Weights of a small transformer language model: MLP 704 GeGLU, skips across layers.
Each number is 500 + 50 x the weight over its row's rms, rounded and kept within 0 to 999. Layers, rows and columns count from 0. Numbers have three digits each. The size before them is the row's rms in percent of the matrix's.

# layer 3 MLP down (transposed), 704x256, rms 0.0494, rows 31-102, columns 128-191
097:489506536377509470483523504463473437479465534479480469473492385543487518413503501425468543436507474515512463535550414535471480507490452461466505482487509552470506564513505497527497530479458448
108:537508521451461498457475526511465478569516500439532405552437453492538429566465507487432461498468529560500399516514557583506460447459536481463569499457438499507427535528508553508486455502599489
102:469558558526585426399538431470499579549521469512559454466496485473558523527440526479583567541513585575478513469496438375510547484387552422438451605547474436518493530587598589362480452550409435
097:535642518577481455521495526527610605460455516442610475457437485506562515524505530457538490516494522486523418463470584481551504541489527482522512516548483559549543463501459461457515471530576545
100:515393442491508466479553548454483522491491468453549495578452561588544466459544537574489457446482433553556439491471510438441480443477437478498590433446459516444533509502468539418416430534515597
104:457559544454454496425493420479467584584524442511550499449526564463477517423505541464481488541539421562513443413515545464478549568423536498603557504500481454559457500473476505519478529460453431
100:449582550503593504469483467418533448477460555421474558418456500521526421514487530475501424532536529563435490591483472610520455520543422497492551500468474459646445501494473479433529382514579527
105:385530537477556526427465606469466524508472455544478400470433489519537523484488501542473491439553517588448483480529526478514438442519493451479525574474376506433500487551469523545444438484431489
103:490418462486506436486499512475462534490514467518572435520554520533473471488494458508613485479463463519479476470404562461474455520539531487541521406488429457544444488453471442506518508511488528
099:538481597484489454504563537474551525581474526509529493580489539539533491525412471490490505500447436515466539436470458561479562536447451443490492412523524465488528506547472548524489497536411436
099:484528513440490471530496509551525583570514549466436433499508493518525579471505588530539455532553559439455520547485375576586592465483569532457466504482598482502519502376548565481486551575506551
101:585431430463509522491506501382441473539554528590517486483532565523416495422445460508510474484519561483511424460538522570504489511555515534567505515522513481485476488538464612529476539434417455
106:469494510437478492513431525467530494493503400409573518527517494487522461520552488563477511561484550472531509577537551505592479581494423554383593438524455560547539539500510464511558486509448424
102:460473486500512462563471484643534457495560493544516539538561465498498451509556472554427461487497392545429519552440564534383493465489431473551471494492498474489418631534542529541467557542529463
098:449473530496537581368538498598519476559494501492568465457506538475507512451526512495526495478557497547502417486478533508583543560468571508491462496484381510506588476527519472477547517635513388
102:416542441523464457518405455441496446497555462455471485529529527513534482577555375513505505444557513568498468406445452560571489508532444536483517483460494490526551539467497455546519492476507453
099:544570400489473418557527503565497436460555541521507505440445528440496504507603434495418483497539509552539520496597438448552533472458463487503449469483527488531402418464456478549477467453561432
108:647505534545488519457548600515561470433495505510544503435496566537513481565513465512446450528462546449486449527564448583491492514480360497486540472553467490546593489473526450611506558518511526
098:540461500527539475526517429516489486421469585495523553531486457552499380569472553456422508489447572460500484491458493497485410523552492558467501529547529485506546533483480471498522482479539413
101:543483487535605505469424484454539471531537512465472530559433508604554394541537485447436481474523507540487510481478478544550446455521407574552585494404591467553587519449469499507569502572435546
102:495516513502500427530478504485480488432562443486509477582579556511488464475574468490544499484455470458485473444573479485538485551464500583488518535454424486451464487493527471472478467384563513
106:540535460465537490538533431505500551544433467543491431429548437476527489468411496472610489496428500559511507483558498547406597499571451524479460506529377496573484485446545519529544520514578496
103:456591543404493429511560480500561545515563432492467538544532479640483509499528465512556513541472543430478528535436537429453455478499500461475509476442431595633616583464415592506514446569448557
097:424580568569480516482502509567533510414542545457434580612505520494526415487428510550483481496593566472492493414503452465460560382463500635459542510548457467481579544514545476461441567484380498
127:503435579429463553448575585521464432542461576540503537495494492465537495483589439495524442511484465590435519486526515422490565538543482530596565469485468521577490594545439493571452499481534499
101:472494424528459530435509500479585554464477482517462513536434501551493436502546475452491509442471463487545497437471528529455556528483534570451505462517430446467573543467545495485462505517392466
099:438382437494522492500539546487474411540473527438554457551449487521520533507501527593525503528507525414397611509591394554604469460518558472533544560433464611413457533586615501434562460522537455
099:514542500439533574475485471588569464448472574451407521489419665491484478433464571499425582482596543391513576490513530450484478443527532458433467523481566558552573532545505553527390460499474542
101:487499531519476429488484477578514478628494546494471412568483495613469548530426580459440568492503543442548376519509511415589502515532524518486492481587546432554547550511460547400504520472545440
104:458546569490461566459592508495508613480506466509448438500473507561518473523507531520519512570469510431467451582451531512567631491578570466498467473522474559438437630473502589458499430577604525
099:513452493505490494620475601520496514418469527492522502555528530490518631589439444456494476445573554454486531491417443566515552437547538549449453480472461456537529459574580521598491613589497527
096:494567472528481509406397470523560463481481489535532556454568449490511449531564449522508587553450516521529483592493539533442528554417481528547473475541481493552417482548549582474496504517446493
103:389443512518453525522532463532563536428493513502566556509369506455504423535447512480546562531431475430548527463512459532543612425480498497549516427454532466519479527537569440503498546446376531
096:346502509409523542497480435540478462473486440593508501610519511467503550411492502506476460504524564552539542464571597478510475552437474521496475442463564444551511596496456463548500539561488511
103:537462427410483468525447522543417481497559474509468522507522499475419610391454543567529506418509558482543525458500448425470415511514469504469441457533425511568509394439518388576501531474482523
099:441541520506463466570482481509485464508456508453521533531420454537500543513549435615525458495463471493533481509491521454407457500520520432492597505544518499430412460388492453543526529440556469
103:563525555521515465486454521521491485555508534535545503503566527450479523533530510447425533538554472522478571516419543486517505489499420563433566511542497404448509620565457526527497539491516478
103:502509407476444506624545533394628536516550571527481452477598469449416546528448489519415511477401538534560576495465486495426558481484525542483491486575497455529422520484444551513463586440558530
097:440551564531483575534527562539526490491510553424540431524432450579488499567406526523524517497513493539617452510452526558475518540573503460604454542453584584445594544571515537536423430549456623
098:470520466612515471499499498426499450518403519488528534545479503479488551548552510672489435472509574466543535497499519617501442481478475503542531418524511471497557502396498462522558418489542578
095:476492479515498539602544493503612478483492542534564501522539546601432494503447518489590504456510474517493398552433490511519410564475495431521482543512536469573518542453589534506405457422514451
100:457534482455484572510495562545509497544599561446493433558459477542553439502526451380506474442506505478598563517611509509532537481554491443495533497523442469509503550535498493458555587526502523
100:550548472545474536517532484478464445486540567509457520505483505459554506524370554577515429520411422398469506479529616564461534460594477482463496565533541428435498648522515436516560484512581474
100:506540516543528558582550522491465495515566434377425523557562501448506513478550487411608471488542518474471496450490520482410595515540482522439416435456481562513532586579515482543496499546542525
102:556490427493529599528458445428458506405553467583389513513458528466539414501491560509527535511507494475504497487478519470463428510454477360452456579480554454535477515486517385550529476542507484
099:560522485566498534555541559478505521499509472456580535522450486514531516523463429502496505508422464387468492432539558457542502555633477475525483563524407449509462499556494515537540488520547525
099:533468429531549518537530450435545433480432474479517597495407540540446456528506414507449591431581547492496487555442541445478469511538517540605522465507542543480554396460461468499522461493432411
103:545502446522441507511452489508473529486512514579502488415532495515510581449579530484555456594510431513439513410546534553498573499512447504481517498471623480501483403462516531496598462482457515
104:458480488421455481441506503561386490469489470450476425419484495527543450524498498451542450520513504538448542525443519522444569497405600442479421530452463526550495536619504541374455471580424571
099:582594466465441529435452572485521535502514534512421502548541499386485520465462469461533419525469510398469450463489486521487468542401534471386540506472503487399529514468477574526473465486490553
095:464471412459473543436490416592556470505622474487554419478465472458479474474600503563482550476419434491425330486484460427552486505461469456514443419499486504469533441578549570426527547578506494
096:471487457458499498507509481518599533456527420522519508489487498459491589516408399507475513457473572480537464464538412513499455555476540504556491561555494541468532537482528440468402568571553483
093:577475478498507513455550402398609492479478525523479487475497545567449540536557610457477495406510423533485440444399428545536492496544524539514493525444455532544535564557461411538503500514427503
098:417533460431534523415430536521440577542422490499537530538503567538566451474528530609450486561586448551483527407552462488467476398463463558553511593493517486570491466422579521513434529476520547
098:483558525472458472478519471524449617435534591509481562490487541536479567556502578438503490405522612521496435476534426358490515419496455515476487424527513408496470535457554490473488538454442565
102:582557599451536432494491534449525427485502434440443477550559558506552485435443621497547511501607473461565474508423468502517490475562514498494433576530489452489494464497449560512473556509483469
092:528510508541560520484460471496557497518629506402495474544383487429564497505452584426517488517486463562524497407519611426520434503491517493487458412388487472470472549506437495559484512471508442
099:448549508487501556476516441506542543484469548520528397537533525451534541422484517557445518502555495513483436430533556537562488428468532458460491566495449402450467505612553501434447544468475413
100:490464509541446490523594545505567411470546513527585429445462403507521389507479573530487449497576458510485457545423506436527603579605546433467501490555490611467523489504580499478530520451488542
104:494531580530516467519486557477506514521424453536589513448565448497500470555455480511556402444515481519405457570532382471529578490502458393532545533422421450487523546514560515587530453501470515
094:537489417423512513491461467524430594533453587469446478550592478604507501456487548525479493479546574562370500483482486514476449554454579538543517579423497529565481528448486504466612460478481492
105:518439549491561537505442403495518538510479588472501550566522513511546369518540599535477516554461536510424483557492517443486518568603501475495562469561498470553446473552415628545512481508590465
098:544406446471504435504466531559466542464493509473518502446459494554525573544478539520563567560506489531551520503495489582501461436515503585421483505476486556577499534479540591507460393488577468
102:542596455550525499543530591418525527499450545507515470507549564463473457447543578562487540494530529546424456584469561503481489512545455535526517555511600628473462499619516458540508510579591486
103:542393622609580509490463450439558540482570538502519527492544505470468544501472453501444449421486435441473538472585502582613507472481487569466481465566450533418628514477566531449513519453552503
100:463587501601457542508511449500533447511530461423447517464509522530548489532481501471499452547492453464520527547466530493498529483582521538544491507475485471545497608620595503378436494450501499
102:506497457570489461456516488576535471560490378447516564472416499448443470445469468541520522476453650522531544409432556506449464469584429526516600477623459598460484422437492506475549564433559542
097:518440422596507487606604513431523564516518477569563466557498490525532557498415493390478498475531477541446426492433511454504449432472485501527588509504493573417576512501525596484506560479531497
103:572578556454528573580484454496533551542495672439437445576500491535506512511529482563480503573518526470468425539451481506459468551540585593516492399495518558456558451497531453516585512575487492
099:442508444482462523496484518539449547628593541480403535431518461548512497573406499482578525418497571526428522443525488463560574443451487373505456541546512510506515566509560460415588473599448454
101:484575560634498525507422467489548508470549524517563477488462456451584450437504460523521466494497470461451540489608455427453531476583576471480463468500451577481477491388547489414532501544551477
091:395564421510585475518479456538468404569539504460561476472470460540521457466518503445456497424557481526495473573529556562609504449481457442470530451491519547507512478479454520492513503432421543
# layer 3 MLP gate, 704x256, rms 0.0492, rows 32-102, columns 128-191
100:545460466549421417462472440574505519440491549513414489455516452546476476555533455543533511531490457529528506480533425463473602429463587461521582560529564547461565476476498439436535451474446414
105:475544521499493502532475550471516580544502474454557477559501491473493472576578485506553431476502541572528632530484438487467601528433544502477471527557513512538482516490565518424522542460469404
098:447582585475492583526483545476457434599425501504501552589491489604449497626489437461503466456497454525443510520518553471623450510514502588542487484459444569554403502510474518460533492539528502
100:573452563481485425487461471544517487582386563543411496469436413607535506536456512547497550484576492528585477494550528492499502513492502442505484545451550522453498516587508535584500489510474451
103:511542530552533437413464519436515494505517528481571571441543452481583470479498467535581555624514495512499456471400559408451519495495585506492425488528510497474442463618603505480515565461487490
098:502459433503452464491598452457442489568560501446444503515499617470467542551588446562474523568544562516532518545415555435450568554520546532402449484457499536425578573488536526504559552416364470
101:544561595493465504529536543561563515632533497539463493494428450552480423455528454487428475508472490514538529470578519538597502406579498451494576514496501529437474502500527521503581524473632541
104:542505555590396563448538517481419527476474481459408526509518436454478516527547506511398489562512536500535445483549521517570487595520489487546477496514537392477549572533421420545450442553419519
099:554465523577442429534521569517523484487476501472557608506501502508474511507529516542509461464405542446484425489579634412511518563442543480437580502468429495407454575529529467499504504422588615
097:419445477482525546496475548460497481438451511495379547401537566446553516405488431514506532514503517543496472576491575474497424562578532579472478624513564528573530461437483505531511503627539461
098:529393509455625612502478457508514523436499490478460534472525560474466409520462504462595573562541508480511477507529514518474567547563530512476509503499595528402507520437508454489415542494499469
105:504445489417537549446463451483477505429449506503497454481465526522419536473584548513529474430430524508428492433486510436501507583431452431483515489486554507503544534519553551507474462502457504
101:431539505418520537640478499564499534549487585566509538584493531474530514503502481479586420445540503459531544453539487468459383561573523409489531533532454519577557456404522559486496524544456504
099:487471521495451449459429533488554414579502465501534449490524462493551558512453481549435380471481502574463500594528525533451524500483459502472466506436511475546502453426494482486510438496466435
104:414444482530492468506580442461503431552514514507517489595457545542564459464510382445516478544534596501441434626457550544480578453434501467495435467462528504526492530389541456551447537486456494
098:480562506538412537428591388494537535526462484484484510492481569525519530522622451567511515573604443591555560540475627477581627568517544435529473426472461472526476460532505474537429469488433434
104:448427539557548433448555527518568517420489574466521543521476454475426530585528557455554502557513504591447479480453461535567526487491563461437455490466475512353491530436524518579437508507449560
099:476527492445555431424545465481591494559557538497504463522462582559471454467501519496532515526559575522424612541513400480546447450545533406468496466466559588562423450439468521577549452513494458
099:557513548398479488472425568517427510473515581483454439520465439429500524555604492446537589513559555455429479587467431459515453475578647438509438458477540568410523503545562502508480526602474547
100:593460517538598525497468572529425571459510501505518492518495563486523547395504465556450522556486529537456453451500398568455491554529593467474542464444500445464434435498538515511526442552444577
104:434416561510524427444565603575611436507492392489473570451516571447516460546491447398463458522592504459505469445503504403489500575439518512484454503488510477583570420483554543466482439474596533
101:458374475501567608539587442528550536413524519495505438550557479505517449517559559407585482487492540491517480374524417381525530552538543427485505478513457542419584450478462503511480537584442469
096:661437506386453533533549508545495513488379471581527401500524527492490456527539507428533512522435417531541456510503478563563486558653455419524510533438499440463494426442471516524547583501484435
115:472434543385523504516550518548499485549411578589496484506464455462586447545609488528491472522453494519463567492494485383540480550545499492576550413458538578530495606490540446472467530472541479
099:515474540579544475577383530416543549440547548513433588505500462534464498452500486481474503387553585458492457472451601593537478540459618524495528494446520406498559563591536524503549490478531574
097:481562530476477565548476556611439409542507556481461571530577488501518542506514483489452526605440421415472496560503476501493486513501462452467640529517472434493438531443501513458422488437546555
101:504506492543488542526481507494497551474595487491496411509474533520501519479474408515518569512410503455512505480498528539393541448470530364454550516482501487451575508552478498512451509545611484
103:522530466442564512466522497463564537486568608472542570512542471384494504539472418585473522505441530535526536431465533556638483552439495502542551511506505485468470535450486499470556453581508472
096:556492531476507461521571537520457499426524496444477494533440508554494537459527528450496502490436433526460511487458650545505543573534554435547453484485461417494431656511508474484461443508578433
101:504464511527518470430489498574521520551487472386602508520459509519504451450454516448472455584448548491464569513467449476473436515515534528490558587547547514515558393532556503511480478470462433
096:507417481604531451422504512511635447429545453493462498531495461592492526598526574519476505494456512457516580538505590570514545453583529489534551437576487520463483383562530503468438560384466428
106:519535462442538409577451551528441483460441516439444477432514510461440595528510447513567558431513449563423524536505511481517561441469521435483563468511557509474451475487519520475473467528548442
095:536510529428529464482504474526542492483507537442505494478509487467432538596532548489594503435502499479457583464489497586487495430476586527480458523453478543514504490671507658489563542602415438
098:456503466448528485432472550532463533514454578435502576460521384441478433494523516490399518537511551415449432615424533571494466539476451471503542575491495504555467436553424481471490497557526543
100:545448545469422576525422456535486497482510478457506512484501522580571405405392506540532507536467578515525496491513605526446490480581456477418472507580416438539496611552532468516588516577504497
105:542529596486487491537423470533459491551432511454455525540482603479543469516550490466475475562363478434406447405467464447479460503452545499477477568461517455520523390510548513460594378496485529
096:457542548527489498375517469587396624406588488565515490455513475449555544532496384493435486531551509494539432474480556465560620438558443535509570494481524600587538494565546470464517488536533453
094:480550434466498523492475531537562511527491543435586484495367541487462467600496573587599497594594487549544490401485494485434536475497522492531566444473509562427472518541415540513545446592589516
102:492456514543519422500548479473530515646538491574507487500455456456516554550477533521465467551415529541624528529518499504372462543476518493514508572465446483546503445438491493582586549414469563
097:528518451502554531577533567622384435490472604527497500515590498529514497496394521493622533516553568547521527504565500564493415527444540513443461528543543564594409522495517489517429450514543473
101:593320503566526393557519497401476489489509442427499568462563453447442557555509469482479476545490515542401477438422479520467479485499480472583406439527537526513468512496486504419426420496502436
105:551536552505506469565434461511582449570497578559449485508481409488555597535548324510459570492436548541516587534500496496538457493469467482523527492549498409529523479532506489460447531531421495
099:467506490538479512482500600484466542488431565471515438562510561489482484420398566482596475550522418468504513514553560485438487483488497484509482537483488444485524450512419504589491529445614481
107:509518529521503501491428565500579573517456546530420515529504490500450375560494472447564521442543431442538482551519451449552624497433460461471597364512526507484475505537590457513578474529450518
101:511484501508456407464607507515549454402502456489452505502450515508570597448540478599493516473552584473439505466455508500518421497496519523547463411543591411454516590523426444458523464550508484
095:546390454610486544476566388436591511429511486472434488472589566423505448515545578556537428448485456462590480572540596560507534515485545555514447470479566397518453541393462451419498480410500486
104:502526401555525429561469453540447514486557553541588469474445470529490523496549569469545457495499436503398385430498492510508378486371525598512460475528515484525525603556506523420481512514405541
099:542497532485434502479500491528538510522580491552594428518412562463422579422593660455455520460566516538557512482393532483473437506540457380447532516466440526517499538555478407505531585451405552
101:507498501525484504538441686549451521478537542540504463563539495487528561485539543488551508470478467464480446473443545486467583585598464504490502520428457474444590532527525556494481426498485493
097:545429556521556518597449613519441484486549475577498485604451541531525427469551537487467540516559453543540561454512463441536466571565448532477406465484493589514469531529476478509539567545487474
102:401491514503538513447538520498431431534506478556409515581532466494466510512428532522446535448495538573501544422449656534450519626483490500534491509556456530575510433504496473401507529479525617
091:539470465475501596534518529515476526400519516485582569515579477487503529529526463499465469576556650465489477532418525545562511547490547421460499538511450507517495525446517539500531490646453508
092:551490541493481423437411514421525521480475414571558522532489465472549539493495413463506531489548455511512489417468415502531470384474539528549574494480589542536537438523616482573560398549606460
097:408519521553450462538459478475420577439405343486573484523491505443495470437487467585465530554485587543436458503465453458497485449489492469540501545423539535538456523473421455543491424477542515
097:498500528454577487567563418515489486483529494540556487494570512505521435470550456521543427475524484455521513459531448438518453527454427507514457563500501658472459432486497410498448481530433467
095:489563468449555419582495519599568537497489530596508546515537488564518512427468535482520453480535482524543497508599539484517457447510515541458394494496490516497523394430517510545466528390503537
102:426511419502494443478543492532484522528629523522560537468493497603547511472527534414478457445475608523499549538458558489500440375514514573436597563504542489533549559483497548468553412546628558
102:553570520513540514496485468548447538486522470538521505498577539562489581470507496525539515503625493488457437515501503425431434505388440524468534489469499482457468450514468502468511504489522551
102:367459544435551438493483551508550503539521527526539451517488412452519452498470459498547485498469573450530426573476440443485586468498452558488534386580492494514364531533469469479476545490411518
101:565428493440515529552430467496429533461536522513536502594492514539426434560492391498498456575502516531487445518474503508531405527460530530467519520502571488493435477475515485488546469484536461
107:486526490504484410482589496533492497495499503555487401534477424446419493489518420477507506568520459585621471500571528528580584412468448529529536471444491606477535459466528478539540474544505540
103:467489485446513485503543474508509525493504524601510574490503568430352503548550471573427462548503491539483499454481473443532446500534550492545497529454582519509479579473557545564438432574481487
101:497460519441499515590520396548484593508637507509452482502465497509520433464538496540499471577532497572507472570558548384446395588510416526583508522486530452481460551468542463445525543506481513
100:568526596512490484481495543469534508499516515427530570585465489515515483487463413472500575375555449505578481445515533482493368565497508485512497442572477552543513586492548386540448589522468495
100:556529582683555554454518459546486609453537549500506474491603481478476485513526495587416586618445596538551418484561489459494522546540541476489478524534479433495558486564500477498507511477590518
101:482508517461522397503477542517508478506533506551433414427533464460476479507513473589576490603488497496518554492484546584454505626481488509500468502560562502513524571467554519542538455514503479
096:470471468536435597390547441518496494488434505565487598483494571436496478586534489528433526474505453512474456407548535546461456452534571434474497522462477465568399539470469482411495469513406529
104:562479500444424551560453492512495480507542442461562527506485457425440459458445457475541418511423538453460472445532417451461542456442518459494472473537461536454503464478586557510418503499518520
098:487400508517517482516439475521491474542464566524579524602496414584466500471620529542483491592589515468543460499532526560463440546539372526493443535499456363453551493529476566439456533534559498
098:507495534505531518530439572511503495553575361525506494485510572507503505498479459579521461430587445496466525412538544566470397515416518465506503538505556458451519535533592531418537501553517554
090:487459501501535449395446437570446560549430548533551497521493453454537489414519561442565533539515521448522408543430534480451459483481449498482492398567457501392480438523472443487512485365437468
# layer 3 MLP up, 704x256, rms 0.0497, rows 32-102, columns 128-191
104:492479541500501550563514557501445533508544474507454498473561501493484460528538588512426530425520622592495434474574596458603508502493510474474534485456409503489469444468410505558551477468530524
101:443435437404554539475569510491518550486520534482540501543495454526452470543449577463587418530483557487510582511464443444476593475524452559494437586460529479589574614546533461406531520492448450
098:482548436484485562551547496429554551389469522571533460514583478485515519555606472475499505440512400499437493457470417507548491542556497516456605427449513510402475468479497519491476560468480432
095:486479456539480453468549572448565450492543612532470449521490554416531487386513512468515471521473476549553486542474458418494417503541482464439508543520541524539524362616393490483556443454516497
105:377528532603555442521485452433418423560477579404571492546423548524541540452503451586381537449457441446500504516418521531469529487446540508559507492509475426510546533552608566421589468489466583
102:527520521415476512461464470569561409411510519434444555362515494534542377448432485489509398518396449505440432485484521505483464500526496452502487572497478436543489447531488517556428387531489453
106:522504598448430466572484417440428511459582455506503485480538459388411493447553533525488513494457511494563432516396540519433555500491523541428516497539426522467492537566392480559545428570415468
101:626542438502543503474426476459502451543470553576552536584586537565469479507496512504531425481493527403491475567467580435502548517444432470555466415454416469493562523477558546570535543516446455
100:536552479569502567459478539527460407502403405522545500509523465520432500537521525502446428487433540519479485455481484530486481517441432563504499435550510431531472557607442452524456503480528452
096:504469535408505423603569487555496523554469500488525415519397445534423548474515505548510520455470497537476510481558543513511488538418512538464479563546595426557540464506477574502524505544506534
100:503526476521531553500507475564553493432459533540476534494549533548369519558450482570536517497448499514508475495477530556485517524584579506473497533554479485447488443512461526460538542487570548
104:542503501432493465487541531564490576563516466472407505459523604449522355406494424453453578472499465481499506567523496516519535466424506470578465544450577627498601395473547453514522519564522536
104:492466551542442553572602551546590474469502608504520478550542469552502471510373478432465484467484503450420517515565430416446423506516562469428413506572467547436464424482486527482491419520540478
097:479532461539488578416562512520516484474536449500558496468492489509553580549529407478494561506494531457499517423454434508441515563455550509418473534456503474425544517370447574507514454634580470
101:467520520478499478510460587551531524520537471482438424545452499512505472539445430503546504428542548526476450668465533567572549514456404528470482531563531468356498567428593523474502504479474511
099:470524497479522546559435494586503502497498569474482536525557530581541457595456556530478594413553387497603533506549629491523458414450478585482451519518503443455406522506435501584520515442473416
109:490514493538462464463494533559492497474538505544496493526443526491470506512571517472505571513484505425550548448575454568577318540463468432480548471524444414543495539438548506553545468468469622
100:468435505555502482581461483463544500435354483461639643498509425461551441567478549483585432433524495469504571425498441409456542440514451557441479467450499477422463554524474517470531495419511451
105:482566432465416569549553514535575438499517507378513585526505501468486498434413413539527510345559523473576542521535461502601435565492480384554503447513481418477523495504468456443533407459466558
099:502519516460599491465517460531477554430450522464525505531509400507418506485406493508576542529495468565434528485513560461468558491566446503427525490526529457464520495413474483505455511465527343
102:478461574576518494578593403451487482509567463568465538494570457463455439566524524521538512478469559531406523443578579510438438481567474563511473498578580451448531500518549480450531517342549493
100:498565501498443593493498498422517483543568486489470551483536469494488505528531504480561568478542431481556467534518582422540587475407535395464526566458504559476421524521469531433410548575414557
101:531493498499491542414505499508478432540505497556499511558549465481438493495419472436517479514520463439521486502464516491569433644466522523591661478485536465521382512481525533484487522474482559
133:438409483476585489471552539486378474489423541508498523453552467431472466534593547481353539489441496549512528428447467484527480547499522467581486470494572522575493548489517511526484509516578490
099:488512472510443518613518461463491535587491480479557529541571387487495464577540524500512440601454517486476521457545523478482574480586568512554391502556471428427486519540535474519430518578473533
100:469425596545476490503574513411391453458498572455537542479467500538567485590545560554482519476553456518463471641518443559470555446513545482450480504502414560477525506558498464443470515424514547
099:423513573407461441572434397514536471556531472417453546551487402606608499484493526505557489508525428456536510518516558473601497473522499560562453464480386476493550388627546458524396503466480464
098:520430464538533452517500584492471468510539510532437429563650390508406478539512567485519540531487508452499408526488465451536445447488504499566482619510504421436463503473505446434503588499466511
097:570609573502562504493523509489473535410526456503542550501428570468542491530535523446531512465478496590496461465414486548555541528557611558542434554481406477533512563433462471484498527439488535
098:465420509494492462530423475496511564568518612518417539534552521577468525560530442460443568469566457532414483589502446488514513352565516603468478525531467433506508563475467437565469459506572450
099:599519508384503467560483521448485501470448481544519471459430508432533505446527456503488441524432451515539449519515487368459487584424408557431479496524461569417549514438433533522569496418547567
105:405625452539520515417411513471484531482505497497525486476388619423466482457550576518502510510477409442543529485521546523628541510596514516509503492615435547527485583539538519467500558513463472
098:508520489449503493515539524590538608471543631450496455455477490500417469560523537365531547476429376557449489511483481533549513561456498501425418525438487470464457513550479446536487507560499608
103:433529524453512459449468576512505430439602552477476525495489481529472459502510525475605515475546501442367546601460557522515440534514525399482541539478473454564527386589472528475499521482545460
101:496623543472548485562552559507572468552374482450544492444495595505517492507552507558586475452510552438521582450453385447551497500528583453510542497557560392471509487499398550588495492511503469
099:483489449500450521501516420564485495523496466578433530554534562578523474471440448505425619532490420513599626553550652391470539433573518449474522518488490397491548555582459462603529441526490584
104:535518444507529486521519513467642554476607528428501483381543466422448472481514525456511447493511405526454603447492451506502489442599606530492536497551544488471471458438489534543438457460439508
097:531542452541533515500576370499528507506400428510528486471486526459534492437570537496547551540471478458527443490569422533512580485515569527510483527472409509515546469551479509414511392542478524
101:501496543579416433509508451508566556502494499439531499538427577527509562537580567474554461535595515486453441518500473495593430550498480524475426517454502452511553523519542426461534454538461443
094:522512519540523559489513461503588463490533478547534468467588471514412516447461427466391518469478493525539447489461534546490432526553522567445529518516408526537519526535481569503526470438571506
099:456479446559518505539510488517555591547518461537485451467534525474492520564445482568481560511447485566510510507543493600502552506481446559434528507582465415470402546526430500587533499503404588
102:528482445595481534479471525513494499481503480517523437642502518506440442398471494450496506429439498487551429499571472600481467591422534464456496423607455514591558494561534501527496489598568456
098:456495567573476503442518471465460543507479504579468591488567504504504517505561516483472422512487490569414469515536487556517530482438506514440403500458434505545483550476432577491459461490535627
099:529498392550502530473423491454471543542467548532555498553589565535527546526513466552496462503546514510503425594421519441498478437456432524672573569565523496569509442421513526494669448550494447
097:470428424493572450510493572517450494603490534582454482517448498451496565568515557502436504587480540583517494464484443407583488506469449486548543519449465448548437441460533632508549528506475506
096:509517505531445515510508502432538535572469476446468492534521543488509497508503591476526484516532482547495518461510511421482540474605459506495478548511586474491477430551572595541512457599503466
099:531487456452451502424508502513467432565457478501552492490580476514520495505557513489565442559521457476506454517510488559587463520433515495530485554477531545505497472534510577520470476456519485
103:487520455478578480494499541464518541430555514544501490468593403502483519439437371484415363494451535384534504459545515432452559440542525458536485455468471534396535567466497487409444514477424535
097:474463441495550568498519518530584482491483493375575567597592565456500421442481532510461548611553519477485466348484458546457418486592500467528594486550504535546454556537574490534402563482510565
100:533538465534573570516483490554379472566507540553525430563481523486524491477576483485522486546514535465514501494475493556511562542414465455458545490503564539532480529459533541429594512534513507
094:534524555588513557481571469462491476465465465447527448482526509559395556497514451494489462545546492442506556514469439442465395532418537516506547421467482573439479520419424439404493541567537540
091:543460462407468573563481552422559554546461496473521487553499549551524552597569498534464527534460416537553494414460451433407583484564470568479479514520428436508490488432456401478534525564545460
088:524540476419454479525507483506486463426516492539508439498447522503504480501501547512596566559494430499504526502497508496383548454436472485467551524447456522473439523526571471467412479618656522
095:477458495491406506491532495507466599453459561485447495469496470558539527564513526487624564545531558582502449566488449474468480563510523611462429544524486416533519543532520489574448413485543544
104:604513625515532440451483404461533425441529553408497489447582496497504509525406537435514580508577487404469448506413505482484498446523511495382454633531552430449515488428520493505480459509437430
095:464502444517413417482450493543486522447519580403489436536525546508486489411550531537450564447558448562546506560546432553486497539540442473470549576478420436446442490461495488568432436525495458
098:490473455498534440540486487491556546497531455470551413461496435460471529486453581501492474487550492584485475430485556455576515406374477401499541385550454448473526530554447543567470464449429471
101:567403435471524582471549501530514484538513363471466520481524457429543485470492471494427585455438476441470502574464544418453519600557620436431529381497426552559473575507529543471556393465503427
103:509479538562517547545451437550396447549527414603486536497501475584551467478540488485468492485591444564512459482486546438443542499474518628548517493437560504484479550522574566417441452472470527
095:527558359503489531389461480560513455440510483491590542499402544463439462453539600559588461575514428563457530499477463571525538595516511391516628540484456474422419478571532548432517544432521503
111:523501494437537574480490434513556458532537539467542571496557541502563587463509598489476460504480521451450455613518478507495557425509440491489532416491556518566474435545479531499395457514534499
101:563522524442442527495543474533538483525508486522501524441513446489646513512555566573573542516517401437554519506483624523546528474565513505395539477434478542439544527501489505535480506567539551
101:471354504475531592538519543477456501519497546525477539463447432532539461492576412475562547457544409481501485430366427517523413582529586487574484511467516502512446521477536509439487484553460613
105:445499513478510442522525484417497477408530489553506439437436530549469538560403468644518588546467447516503494475576477510528517545492567435529545504515541488491434492373557470433432428476396494
104:455529608544487514510473584600534557559499541447459594441557573522518504440508552497425550545590557458608485450418477613409493477484603542451503499443501453605568604471459573393494469569536486
096:373541550452565507452463486562520506530500562510397566472546491422486447526438490567473571447480682521472526461519479432500470500551498578471503487489558536524456407516497423512473529427545514
096:440517493458457475472451476498442439473400502524564453548477613492487554508536496458510507548491443565510573391515590501559474419469457434578497517533463496567495487468497488446456594540527538
105:546551542500495463454428524457460465454514465476582588449513466490497491488550531528560525600488420543459488491516504407434502457454562530587585568557530573534494517527494483402488473492524444
096:520410510565542496518495454414448390453538427420443457444473452455537395466498521370480392421514471464517509581547517491562533487556466477504508492604511443543370489485449378522451464465463537
104:471616537443488493548535471494485480502494556448458450490504470518468574448557641417515500493509518516441485492457342450628483444507495476453540589491568515417457439444463524516516536540586518
097:448474553489532495439516440657465479499475444451460483445489607506569513485484482499504540523522474441566501518489575474521558600410396543524442510516399465450576517482508514545466450507518525